{"norm": "rmsnorm", "positions": "rope", "rope_base": 203000.0, "attn_scale": 0.125, "decay_fraction": 0.345, "final_lr_fraction": 0.0, "doc_mask": true, "steps": 4795}
Each number is 128 + 24 x the weight over its row's rms, rounded and kept within 0 to 255. Layers, rows and columns count from 0. The size above them is the row's rms in percent of the matrix's.

# layer 12 MLP up, 640x128, rms 0.19, rows 392-484, columns 0-31
size [ 99  96 111 103  98  95  98  97  93 104 104 111 106 101 109 105 106 106 104 101 109 105  97 111  88  99 101  94 103  97  95 122 100 104  99 108 101 102 103 101 107  99 107 104 100  99 102 111 105  99 100  98  93 101  72  96 101  84 107 104 105  95  91 100  96  99  92  93  93 100 110 103 101 109 103  96 100  91  91 103 107  98 108 104  99 101 104 103  96  96 107  94  96]
[[162 147 132 120 146 156 127 129 107 148 106 128 163  86 144 143 173 115 126 167 120 130 125 109 142 156 132 145 123  89 139  89]
 [104 113 102 145 143 107 127 140 134 149 137 149 109 110 132 128 115 118 105 134 145 129 167 114 159 127 103 150 128 117 145 137]
 [132 182 143 165 147 132 135 171 134 113 115 134 116 168 125 138 123 114 125  94 112 148 154 129 157 106 141 148 151 104 107 128]
 [117 123 130 106 129 106 129 154 170 127 132 142  95 135 147 106 135 102 114 124 142 133 136 120 170 198 104 126 167 162 140 102]
 [131 128 137 130 141 155 123 154 124 117 139 132 118  93 118 140 155 117 135 125 164 131 115 110 138 127 115 112 129 132 143 143]
 [129 176 126 172 140  97 107 127 121 130 147 161 124  93 148 187 151 160 123 129 149 126  79 114 125 132 124 149 130 183  77 143]
 [122 117 121 147 139 178 108 121 103 110  99 142 135 166 146 157  72 109 130 157 107 137 130  74 159 135 165  97  99 106 127 138]
 [139 107 139 139 133 129 141 122 117 123 151 119 137 136 111 150 163 110 137  74 142 136  89 127 130 128 122 155 138  65 143 111]
 [ 86 119 132 132 154 135 156 160 148 123 102 115 160 103 175 137 128 118 178 117 147 169  90 133 125 166 129 127 117 163 151 145]
 [130  81 114 123 138 132 132 148 123 140 153 144 125 104 156 110 111  93 133 117 134  92 164 141 143 155 108 120 107 138 151 105]
 [119 171 143 127 123 128 147 156 110 145 108 135 120 119 181 150 102 144 156 189 127 113 129  93 134 159 132  97 146 168 123 102]
 [119 154  94 158 138 125 130 140 108 132 178 135 107 154 139 132 145  95 116 127 154 131 143 126 142 147 113  99 132 174 114 136]
 [110 115 146 123 152  83 157 145  93 116 131 123 122 150 158 153 184 122 170 133 149 119 155 171 160 103 117 159 186 164 109 157]
 [122 180 112  98 125 142 152 122 126 120 148 137 139 128 159  77 161 137 156  99 113 131 145 152 131 135 127 132 154 126 138 149]
 [100 110 111 129 142 130 139 159 122 185 148 144 104 114 146 149 164 142 148 150 105 101 116 114 103 127 170 148 147 136 158 159]
 [122 145  96 157 154 153 148 128  92 145 121 120 109 116 142 134 123 115  96 118 127 160 147 119 115 148 172 120 126 130  67 135]
 [110 118 177 138 138 100 122 135 139 176  98 139 154 100 150 144 156 131 187 119 133 102 144 108 126 131 125 120 159 131 101 159]
 [118 153 116 152 153 111 126 100 130 153 100 133 153  84 129 146 134 143  79  94 129 178 121  88 109 137  86 164 175 104 176 124]
 [136  97 124 130 137 111 120 129 102 140 121 140 109 134 128 110 137 124  74 128 118 165 181 119 117 153  96 137 115 156 197 125]
 [119 131 124 148 152  77 136 111  90 156 115 133 138 149 126 127 125 112 141 105 161 158 143 114 130 154 128 131 185 124 121 113]
 [126 122 116 137 131 124 140 139 147 139 127 129 136 139 125 117 144  93 118  89 110 134 156 110 167 158 130 127 104 100 141 111]
 [145 110 125 105 139 144 166 175 109 132 126 131 124 109 135 153 109 116 148 124 148 107 122  94 137  82 124 112 147 163 105 156]
 [132 144 130 122 144 142 130 135 143 180 125 122 172 163 117 114 127  99 125 138 156 117 154 126 151 129 161 102 138 136  94 115]
 [ 76  97 130 146 128 101 126 146 137 177 123 156 143 140 111 122 172  73 113 111 138 121 134 137 130 114  92 166 110 114 149 100]
 [139 130 168  84 131 150 150 189 141 151 166 131 121 161 146  88 144 100 152 126 194 143 150 124 172 148 128 136 136 131 139 127]
 [141 149  79 139 136  86 118 105 134 135 138 118 155 111 145 129 109 103 101 143 146 183 131 137 179 138 137 137 168 104 127 167]
 [130 118 119 115 140 101 138 117 129 110  98 133 110 161 120 137 125  90 161  83 120 133 129 126 177 125 123 157 106  64 114 105]
 [ 73 125  83 149 148 128  95 134 106 156 162 155 134 135 144 146 118  95 138 118 146 128 153  90 104 177 159 111  84 115 112 159]
 [141 184 134 148 144 111 159 123 108 127 120 121  77  97 145 149 158 144 102 142 155 119 191  90 141 117 122 102 146  76 122 130]
 [ 74 120 117 146 145 109 165 119 118 126 117 124 116 160 155 112  89 115  88 137 116 142 190 100 159 120  98  90  82 107  84 113]
 [139 132 118 111 162 161 144 111 109 138 146 139 134 193 150 137 144 105 116  90 115 112  41 121 108 103 127 136 173 120 143  84]
 [121 136 103 123 141 127 157 127 113 154 111 117 126 143 144 146 135 115 182  97 110 152 161  91 178 138 102 104 100 113 122  98]
 [120 177 123 111 148 120 141 153 110 107  52 116 160 128 136 170 100 141 151 128 133 142 128 141 111 138 121  84 154 140 130 124]
 [100 122 127 139 158 136 105 129  93 112 129 127 107 157 135 124 145 132 130 138 125 156 111 105 116 148 125  99 113 130 111 136]
 [125 117 126 124 148 122 142 145  94 175 165 133 101 118 146 148 102  98  87  94 138 128  99 154 117 130 113 173 141 184 120  93]
 [132 144 124 114 158 140 154 108 129 145 123 153 146 108 117 131 159 114 139 126 127 170 118 128 138 120  99 146 131  79 166 137]
 [122 144 105 131 139 106 109 149 124 129 135 143 146 131 144 125 124 132 115 147 100 144 125 183 104 138 124 102 150 105 113 153]
 [104 169 132 127 134 131 140 145 138 138 103 123 154 126 128 160 171 143 105 121 167 140 169  80 107 129 100 102 170 100 121 151]
 [ 89 137 144 159 171 151 113 155  93 170 103 131  97 141 139 133 153 135 115 131  85 147 116 131 127 191  67 116 104 100 110 168]
 [113 163 101 124 138 120 136 172 129 131  88 141 136 115 145 116 115  94  89 119 116 105 125  88 144 144 105 160 164 156  76 128]
 [117 152 127 108 140  85 151 129 129 125  97 134 125  89 150 126 151 140  60 129 127 154 121 106 146  94 114 118 140 118 143 156]
 [128  86 112 166 150  89 178 102  79 161 135 150 150 117 127 121 164 149 149 167 118 114 127 117 154 102 118 130  93 114 175 142]
 [146 123  83 117 144 145 163 158  94 151 143 154  86 112 211 161  95 150 137 121 146 108 148  64 105 159 100 113 123 152 118 113]
 [124 159 134 137 151  52 129 123 109 143 115 123  92  87 139 141 135 153 163 148 108 104 113 150 138 157 140 153 149 137 129 145]
 [ 92  99  98 110 151  97 132 151 128 150 144 157 118 123 113 128 128  93 142 205 111 140 154 104 112 103 155 139 118 145  98 125]
 [109 110  76 154 132  96 102 137  71 138 136 122 136 118 146 136 143 131 153 142 120 133 111 130 106 200 102 119  86 140 114 137]
 [126 126  74 128 139 133 114 145 124 132 133 159  94 121 159 159 117 149 182 135 155 115 138  77 120 155 138 122 131  78 150 113]
 [ 76  91 102 126 158 121 132 115 134 143 113 129 100  99 165 172 139 124 127 125 113 178 103 199 105 109 113 108 114 148 134 153]
 [ 81 112 112 161 139  48 133 137 116 187 155 132 152 132 108 133 149 110 156 133 139 198 131 122 159 119 149 134  97  97 159 161]
 [ 88 134 108 128 142 133 134 121 131 112  79 123 167 146 118 115  89 111  98 153 125 178 114 116 111 138 141 129 150 120 129 152]
 [123 138 110 126 139  77 187 130 102 170 112 121 109  55 135 186 151 149  81 127 124  81  91 150 144 132  88 147 126 100 124 125]
 [ 80 139 125 115 136 102 128 133 111 134  94 119 130 102 147 134 123 102 159 126 138 120 110 107 104 124 126  74  91 115 155  86]
 [107 173 133 119 143  98 115 171 128 144 164 160 135 141 135  99 112 120 139 111 149 167 126  99 147 129 159 166 168 142 120 178]
 [156  92 119 143 127 121 126 130 113 134  98 146 133 112 155 135 130  99 145 130 127 174 134 131 145 135 121  99 117 125 116  99]
 [ 94 140 127 111 115 137 155 100 173 187 143 133 138 132 139 117 141 125 124 118 138 140 186  87 122 146  86 132 113 145 171 156]
 [136 143 127 119 125 141 140 139 116 132 121 158 108 137 130 145 143 128 135 122 131 131 156  73 161 138 117 146 158 146 121 130]
 [109  91 118 146 151  87 133 160 117 140 129 123 153 133 134 144 137 124 111 164 142 130 134 117 127 144 108 145 149 150  95 156]
 [127 126  81 170 128 134 119 102 128 125 168 142 131 116 155 159 155 124 117 122 163 166 160 151 108 155  71 141 134 127  89 161]
 [147 159 120 159 148 135 156 156 105 167 152 121 122 113 149 147 126 120 102 159 125 100 179 153 106 152 133 117  82 148 147 146]
 [136 115 175 139 139 133 147 175 146 132 134 139 133  96 143 178 153 146  92 106 128 135 125 104 158 124 119 115 145 120 154 128]
 [136 176  78 135 129 162 108 145 114 154 146 138  96 119 155 163 127 127 115 137 123 119 144 156 145 154 135 144  91 136 137  83]
 [132 149 117 125 143 125 141 139 123 140  83 158 116 123 171 140 146  88 143 111 125 104 161 117 105 191 111  98  44  69 120 168]
 [148 155  93 143 158 157 189 131 151 143 115 136 156 108 144 127 128 140 105 162  66 143 151 126 151 124  79 132 155 144 155 121]
 [102 147 144 123 151 117 141 153 120 148 117 116 138 152 170 137 100 147  84 108 115 115 172 180 135 144 118 150 138 116 149 145]
 [123 186 126  95 158  91 128 146 118 116 141 161 135 156 155 160 129 136 111 152 146 157 117 124 115 149 124 138 111 155 119 111]
 [121 141 102 166 142 129 129 135 138 140 138 161 145 142 115 110 143 169 128 127 131 144 140 142 124 136 127 113 134 148 108 141]
 [109 107 124 146 147 117 149 127 152 117 145 133 126 129 118 125 131  93 132 111  97 171 106 113 151 118 120  97  89 105 149 123]
 [131 125 108 146 134 118 150 145 102 147  95 132 113  79 126 134  94 118 160 132 148 184 119 125 114 130 125  90 123 113 160 157]
 [124  98 147 130 124  85 129  95 118 143 106 123 104 156 151 119 115 127 117 147 149 160 157 105 122 149  76 145 129 157 120 127]
 [111 136 144  95 139 108 121 184 118 151 137 157 140 131 160 154 112 129 182 112 170 103  95 145 113 146 114 142 162 111 146 113]
 [109 181 162 114 144 132 150 199 103 144 149 129 134 162 174 144 173 148 118 125 135  94 131 114 126 130 131 133 170 128 146 125]
 [122 174 108 136 151  78 142  76 125 128 105 146 151 122 130 109 132 151 144 124 147 106 147 139 110 101  74 120 120 114 135 135]
 [132 199 146 101 123 134 127 117 126 154 121 131 137 136 139 123 173 110 123 114 100 113 147 129 131 102 136 122 185 128 163 101]
 [108 141 152 154 139  92 161 145 122 144 134 162 137 121 123 116 186 126 127 151 126 121 142 130 130 109  90 117 119 143 130 113]
 [162 108 141 143 142 124 181 156 155 129 134 147 143  99 141 162 135 129 133 159 144 109  82 152 124 152  99 136 144  95 106 104]
 [157 150 135 124 144 110 144 141 128 104  82 128  87  97 151 173 165 126 136 145 103 117 128  97 106 106 127 129 114  73 121 153]
 [138 123 167 115 143 127 109 130 128 119  87 140 138 141 160 137 136 100 113 145 148 132 122 110 127 116 135 143 183 149 100 121]
 [138 144 112 153 147 164 127 193 123 159 146 136 132  95 152 138 113 139 127 172 139 160 109 127 106 152 135 123 166 161 128  98]
 [ 83 128  92 133 164  99 146 113  87 108 100 129 126 147 126 102 135 114 165  76 137 136 116  86 125 131 146 119 121 108  93  99]
 [102 133 125 134 150 131 105 115 138 115 149 116 146 166 140 177 171 104 121 106 128 143  96  85 105 167 128 131 129  95 108  95]
 [117 153 126 130 139 152 154 109 120 145 145 129 115 120 150 120 151 124 109 134 110 147 120  95 168 144 119 121 141 121  79 149]
 [160 174 121  91 145 122 105 104 127 122 138 141 155 142 146 162 159 149 105  91 126 100 151 155 119 139 133 110 115 129 117 147]
 [132 142 148 107 139 112 125 154 113 181 156 159 138 129 102 125 162 130 116 161 133 122 159 161 129 139 155 137 160 125 140 130]
 [134 135 101 143 151 126 133 190 180 141 135 158 109  98 148 119 117 122 137 122 150 163 178 114 111 144 116 115 137 149 140 104]
 [132 155 101 133 140  91 117 147 155 156 117 141 106 110 121 116 124 122 103 131 129 135 151 111 113 211 107 131 180 132  82 144]
 [150 171 133 100 131 107 129 114 129 180 112 159  66 133 147 160 142 127  84 138 112 106 141 125 145 122  95 144 151 129 150  88]
 [ 89 143  93  98 143  91 149 138 153 194 111 129  78 134 162 133  85 106  92 106 143 133 134 125 121 140 146 118 108 115 119 172]
 [142 139 112 155 147 107 140  97 113 150 110 166  94 144 137 121 131 124 144 157 167 159 121 160 143  86 130 123 176 158 103 150]
 [120 156  91 108 124  85 139 146 136 143 114 139 123 146 125 120 164 123 185 130 131  95 112 137 120 146 119 143 134 150  96 138]
 [117 128 103 152 152 131 168 173 140 193 168 132 136 114 145 147 114 107 115 120 139 133 113 136 115  96 149 127 114 125 157 124]
 [126 118 136 136 158 125 121 146 179 176 130 137 120 137 169 154 163 116 177 135 180 181 154 139 145 143 101  93 149 188 146 109]
 [115 110 127 116 120 102 144 126 110 128  96 140 142 113 156 140 131 130 112 132 136 120 144  90 109 190 126 158 169 112 158 128]
 [124 145  96 134 131 122 142 145 121 171 162 153  89 141 166 154 115 144 161  86  97 142 124  85  89 155 132 120 100 169 130 148]]